Part of a small language model's weights.
Size: width 320, vocabulary 8192, 19.8M parameters.
Training: a variant of Adam for these matrices, 628M tokens, 9581 steps.
Each number is 128 + 24 x the weight over its row's rms, rounded and kept within 0 to 255. Layers, rows and columns count from 0. The size above them is the row's rms in percent of the matrix's.

# layer 5 attention query, 320x320, rms 0.0421, rows 191, columns 0-159
size [104]
[[163 144  92 119 119 147 122 157 134 137 144 136 118 167 123 135 126 138 153 137  82 118  92 112 108 115 135 108 173 123 127 141 132 110 162 186 144  91  84 123  91  90 121 141 156  92 146 100 132 107 121 115 107 100 154 123 151 153 128 147 117 107 137  95 107 151 113 101 113 159 132 152  97 142 129 117 108 109 138 105 134 118 138 104 125 129 127 136  59 162 139  63 144 120 149 159 121 131 106 110 154 133 139 187 144 122 125 172 179 113 159  73  99 114 136 101 163 146 133 130 124 174 156 102 116 136 125 129 128 157 122 133 116 125 153 132 132  86 183 135 108 124 153 125 177 118 141  89 127 141 132 105 140 146 105  88 159 121 133 121]]
# layer 5 attention key, 320x320, rms 0.0384, rows 191, columns 0-159
size [ 99]
[[ 93 142 155 128 129 136 129 124 149  96 131 121 151 127 133 158 143 148 114 151 101 125 136 144 116 127 155 138 108 104   7  51 127 191 142 112 138 114 125 173 158 137 126 110 123  99 132 124 107 136 119 139 160 152 132 121 112 116 143 103 122 149  75 105 131  76 112 204 160 120 124 129  93 137 144 132 131 127 138 121 116 135 130 134 142 142  97 117 132 147 123 152  85 136 114 137 112 136 147 128 159 141 136 105 116 150 120 113 113 153 111 106 169 122 141 136 121 138 143 108 103 120 108 131 145 144 114 125 157 131 109 109 129 129 147 128 147 155  96 106 131 129  95 122 121 126 105 138 127 127 120 152 133 118 129 125 111  92 112 144]]
# layer 5 attention value, 320x320, rms 0.0542, rows 128-136, columns 0-159
size [104 103 104  96  99 102 108 102 111]
[[140  79 122 135 130 123 141 138 161 125  94  80  65 153 102 124 155 161 110  82 144 109 119 121 149  89 147  80 108 164 140 145 138 114 120 137 130  97 148 192 150 153  56 125 118 120 113 117 146 164 131 127 143 128 111  96 121 113  91 172 121 121  99  85 176 135 117 160 115 115 140 171 117 147 147 113 107 173 123 154 103 102 117 121 131  90 163  92 153 130 145 132 129  87 132 120 137 124 150 102 124 115 115 120  97 145 104 127 119 113 110 116 117 124 126 112 125  78 108  93  63 129 107 103 135 112 141 135 143 118 142 115  75 146 118 110 107 142 136 100 107 184 131 145 141  95 184 121 177  93 151  85 121 133 141 158 162 120 152 140]
 [147 161 112 148  95 135  63 120 150 137  86 111 149 137 157 123 135 132 125 136 109  58  80 122 130 105  99 125  98 175 128 133 158  77 130 110 101 161 124 134 123 107 104 148  84  93 146 119 155 145 133 109 129 121 118 173 131 152 141 108 142 116 174 130 149 122 111 113 127 133 108 173 122 115 161 135  95 113 146 145 123 132 152  97  94 107 105 114 102 121  79 137 166 133 127  90 112 162 156 138 107 165 136 120 142 118 136 168 128 160 136 107 138 109 138 170 158 142 106 139 143 132 135 114 133 132 151 110 130  68  74 178 103 143 138 110 132 150 108 143 123 132  88 127 118 130 103 113 138 110 144 103 111 135  74 165 179 123 144 101]
 [114 142 135 122 114  90 112 145 100 152 139 132 138 105 158 144 135 127 135 122  82 108 137 137 169 174 117 108 154 138 132 138 143 149 101 112 136 131 135 138 123  88 108 153 136  82 138 141  77  97 165 136 125 161  94 152 146 148 135 140 154 154 145 151 145 168 145 133 105 126 127 148 129 144 136 164 156 112 149 132 122  89 106 107  90 153 118 133 161 127 113 125 152 110 175  85 100 120 144 151 129 134 123  92 146 125 134 123 106 182 123 122 107 110 159 143 166 112 107 103 138 114 146 131 124 125 137 103  87  81 116 152 182 113 121 138 157 109 126 127 148 187 105 134 110 128 157 138 136 176 194 140 148  91 138 102 153 145 187 170]
 [134 142 119  91 118 110  99 168 129 124 104  94 164 145 124 149 153  93 134 117 128  87 134 189 147 126 139 110 161  98 113 146 145 172 143 128 159 116 115 130 156 142 154 119 163 142 108  97 155 182 135 174 117 125 123 110 102 139 116 148 113 148 127 149 145  91 148 117  94 128 116 100 146 130 106 114 121 124  79 144 130 126 155 120  75 136 101 132 180 159 128 131 154  89 123 153 189  73 183 117  94 146 160 146 131 115 106 154 156 146 152 119 138 121 171 129 100 104  90 153 115  95 152 103 100 151 128 124 116 135 155 123 134  90 154 138 144  52 141 138 127 149 159 146 140 127 146 175  63  62 150 122 186 113 136 126 141 131 117 187]
 [141 163 110 111 138 156 174 143 132 123 154 148 121 150 124 142 108 118  87 166 164 131 110 109 131 181 143 108 147 142 131 118  89 106  97 111  98 131 138 109  77 124 131 110 188 144 142  94  99 109 124 118 114 148 137 125 144 127 113 138 130 157 162 140  93 136 150 109 120 131 115 133 131 175 139 115  59 158 144 134 140  95 127 100 150 109 140 146 118  94 160 143  77 160 138 137 102 127  79 113 104 170 191 139 142 170 135 125 139 109 139 121 122 115 140 143 114 102 123 144  86 132 139 112 163 129 157 148 115 128  96 103 158 161 134  67 104 137 119  85 127  88 104 164 136 103 146 110 124 143  83 125 164 160 114 121 174 143 145  99]
 [129 123 110 115 137  92 149 143 183 133 188 168 127 127 133 127 117 131  91 112  88 175 130 129 118 199 149 148 136 150 110 123 122 161 148 122 131 103 108 146 112  88 125 141  95 135 124 133  84 119 140 121 118 141 143 174 141 122 139 114 173  94 123 105 143 116 107 154 124 118 153 125 107 108 128 158 149 180 127 126 146 150  98 147 108 162 122 114 140 162 149 106 157  98 116 114 160  95 153 188 138 114 115 140 136 139 118 122 147 170 149 166 151 138 127 155  96 113 131  66 177 152 101 142 111 109  86 120 141 118 138 152 118 112  85 127 120 131 132 129 181 192 150 126 148 101 137 127 136 108 118 168 161 122 117 128 113 123 137 138]
 [132 143 125  77 119 136 113 173 109 103 145 145 117 133 146 144 106 150 125 140 117 110 136 135 120 136 133 161 139  97 127 132 112 159 142 116 143  93 140 120 133 145 153 146 125 125 159 150 143  92 125 142 136 175 131 128  95 117 134 152 125 121 129  90  95 101 164 131 155 127 127 163 129 173 115 154 122 126 129 141 161  53 121 126 101 124  62 148 133  98 168 138 112 119 117 132 197 108 168 148 102 137 141 134 174 116 132 112  89 169 128  97 111  83 143 122 122 123  90 111 167 119 144  89  93 177 168 119 142 186 108 150 150  83 120 118 118 135  99 120 126 138 139 118 106  79 128 134  55 104 143 154 125 102 121 122 121 135 109 164]
 [133 133  76 144 165 138 172 118 147  99 142 101 138 150 119 154 115 152  83 146 179 128 118 105 114 165 140 106 153 134 132 120  99 134 150 128 156 121 158 123 153 187 114 165 164 119 143 113 198 116  90 129 153  79  92 139 129 148 131 116 112 149 133 108 111 101 170 130 127 142 118 129  93 155  97 138 163 142 126 138 101 141 135 128 144  82 124  94 129 105 213 141 127 173 161 120 119 119 122 111 131 140 146 115 139 136 126 142  99 136 137 154 155 122 145  90 112  70  92 163 125 133 155 113 142 155 124 123 144 141 112  98  76 115 133  81 100  97 134 102 152  87 134 131  78  93 155  81 106  96 121 139 138 146 103 145 114 118 111 106]
 [131 105 113 139 178 122 131 101 117 139 136 124 160 118 125 127  78 107 126  47 144 117 120 108  77 128 166 107 104 146 124 123 162 143 111 160 156 186 106  98 145 109 145 100 153 141 125 123 170 129  91 116 122 105 140 107 136 123 132 150 152 129 112 135 110 107 126 132 139 129 139  38 177 163 173 130 126 135 118 163 129 108 129  86 123 135 134 111 155 122 157 135 113 135 141  97 117 130 125 112 126  79 114 128 105 145 115 105 113 106 131 118  77  81 107 106 144 155 140 166  74 114 148 116 111 103 166  93 144  87 152 121 138 128 108 108 113 140 121 136 124 120 155 128 146 162 169 161 118 101 124 129 143 147 145 123 140 130 135 129]]
# layer 5 attention output (transposed), 320x320, rms 0.0492, rows 128-136, columns 0-159
size [101 106  98  95 100 106 104  99 103]
[[109 150  99 130 113 141 121  87 139 169 141 122 113 125 130 146 140 111 103 149 164 167 128 127 122 108 137  98 114 134 127 127 104 145 134  99 208 101 125 126 144  99 153 120 106 144 124 170 121 155 132 137 110 114 113 117 127 133  97  99 118 132 145 145 154 174 122 124 142 131 141 109 148 132 131 127  98 111 135 119 139  76 146  78  97 100 131 178 129 110 163 102 117 119 121  95 150 162 120 136 157 129  87 136 130 141 136 150 153  94 126 158 151 105 138 130 136 232  80 116 129  80 143 109 140 125 123 107 115 119 107  96 111 122 168 122 105 139 126 104 130 131  96 170  79 107  85 116 138 130  82 182 166  97 133 138  76 114 137 163]
 [115 111 154 102 129 162  78 143 109 136 146 132 147 101 116 154 130 127 125 142  77 140 134 152 123 132 154  89 119  89 148 148 146  89 129 112 146 140 106 146 116 139 158 126 106 157 157 160  99 142 116 144 149 126 133 131 105 180 126 110 152  94 123 177 145 148 125 110 122 161 139  76 134 129 166 203 152 130 118 129  83 127 151 114 151 134 103 112 152 134 190 136 124 115  74 103 139 127 138 161 114 149 169 160 140 115  96 119 122 121 148 133  99  94 124 103 203 149 152 129 137 124 144  84 102 188 158 135  70 146 115 119 151 111 117 102 123 142 134 113 147 121 102 111  92 109 114 116 153 132 142 123 139 156 119 177  78 130  86 118]
 [112 137 133 142 138 154 161 147 124  90 128 113  87 160 111 113 106 128 104 114 142 140 113 109 140 142 117  86  90 132 139 156 134 154  91 148 150 145 109 194  89 108 113 142 131 123 143 131 137 120 130 143 160  65 122 148 154 124 113 133 151 126 101 137 143 181 110 126 150 116 130 125 105 146 139 154 115 155  83 110 124 119 129 123 133 112 130 128 117  77 134 144 151 182 111 144 105 130 153 148 133 146 155 142 145 135 112 104 115 133 143 110 140 118 117  97 123 148 132 118 138 158 115 143 147 182 154 100 168 158  96 113 145 113 119  91 174  85 141 116 108 129 151 104 137 117 130 132 109 164 116 112 156 126 157 136  88 119  73 139]
 [127 144 112 119 122 151 174 190 148 106 134 153 145 124 159 128 170 139 118  94 137 128 124  89 135 102 129 137 170 139 115 156 118 172 102 145 127 136 133 145 119  96 152 148 110  88  90 145 126 170 138 170 127  87 127 134 129  93 113 129 128 115 109 140 112 131 138 159 146 118  90 133 145  77 133 109 138  94 150 153 132 106 127 102 131 132 136 145 160  86 112 125 113 144 168 113 132 150 136  85 171  73 145 140 137 155 154 149  81  81 123  97 134 103 112 119 119 139 125 138 138 123 163 132 159 132 140 153 144 129 112 126 145 147 108 106 116 128 112 108 121 111 129 118 102 115 113 122 128 112 129 163 115  85 108 123 103 140 144 133]
 [135 109 124 146 124 148 126 103 133 118 108 107 167 107 119 141 102 107 143 187 102 114 170 128 152 180 123  78 110 120 129 118 125 108 140 121  96 117 137 143 122 135 147 108 127 134 158 155  81 142 122 144  92 188 127 118 119 166 120 133 120 151 108 135 112 128 158 134 126 116 140 120 128 126 148 147  83 136 163 121 110 173 147 134 150 109 135 127 147 151 125 109 157 160 182 169 124  72 153 131  92 127 111 114 152 122 121 104 114 126 141 114 131 139 107 116 170 184 136 121 160 137  78 142 144 122 138 119  93 109 128 102  91 122 128 197  88 160 119 111 110 101 129 127 165 128 119 142 133 142 110 100 134 137  96  75 164 141  91 134]
 [120 102 124  95 121 101 161 128 133 121 155  99 107 168 114  90  88  91 148 151 155 131 105  88 111 144 114  78 119 168 126  85 133 134 100 104 141 135 164 124 156 105 111 125  94 128 115 113 130 131 108 117 122  34  86 110 126  80 126 156 115 152 138 139 167 178 132 125 127 128 137 105 198 146  95 116 162 150  85 108 152 115 120 123 159 148 155 133 143 116  94 114 117 161 131 114 120 165 134  97 113 124 126 113 158 149 159 111 177 116 167 143 126 121  82 165 134 103 145 114 141 162 126 162 137 128 118 158  91 165 157 126 141 128 146 130 121 122 186 146 121 139 122 129 139 163  77 184 120 114 161 120 141  72 120 141 132 137 142 159]
 [150 177 111 158 118 163 162 154  96  73  96 153 140 119 124 153  92 130 160  60 145 112 129  94 146 174 122 131 158 145 132 158 139 193  83 145 105 147 130 157 145 125 161 126 120 118 130 102 154 141 105 153 140 100  98 149 208 116 120 140 130 118 130 140  94 146 153 108 145 141  88 132 168 125  83 114 160 161 168  94 102 130 145  91 126 157 129 118 144  63 108 129 171 113 135 138 147 160 130 119 163  95 148 121 108 124 120 146 108 112 123 105 142 130 120 141 119 133 131 148 136 140 127 181 110 141 145 160 137 139 157 152 157 132  89  66 149 100 166 110 151 116 116 124 177 158 161  85 121 102 143 165  98 140 133 144 123 158 131 113]
 [117 152 118  91 123 123 171 124 111  86 116 118 122 107 101 129  94 152 168 116 159 125 152 140 150 165 106  97 136 127 128 151 145 154  94 145 153  96 151 145 144 175 150  99 103 108 143 133 124 186 109 122 113 139 137 125 137 110 111 128 118 123 104 120  81 127 144 152 133 127 126 105 151 107 161 145  77 127 149 123 140 149 124 128 175 119 128 164 166 162 141  89 126 149 193 129 130  86 159 122 108 111 106  95 147 106 128 102 150  95 146 129 120 148 120  96 151 150 107 130 128  78 131  52 115 104 122 133 113 122 111  67 104 127 135 158  91 168 107 115 129 120 142 124 151 155 159 119 100  85 133 141 157 139 132 120 140 145 164 130]
 [138 139 120 127  82 112 145 155 166 125  89 138 164 126 144 124 113 149 147 183  95 125 167 155 134 152  93 152 138 135 129 129 127 140 173 135 145 107 100 135 183 107 135 144 117 141 144 135 134 115 126 132 135 151 133 141  81 172 150 137 122 106 132 114 130 141 139 147 126 117 124 169 102 112 138 151 100 123 175  98 152 123 123 136  75 154 109 155 122 107 149 109 130 135 172 118 138 121 175 142 106  69  92 142  81 112 117 148 125 146 113 140 125  96 137 144  61 135  98 107 127 160 139 131 123 134 107 129 166  89 115 124  72 124 166 134 169 122  69 115  61 141  91 120 170 130 130 168 137 140  95 142 139 100  92  60 112  95 134 152]]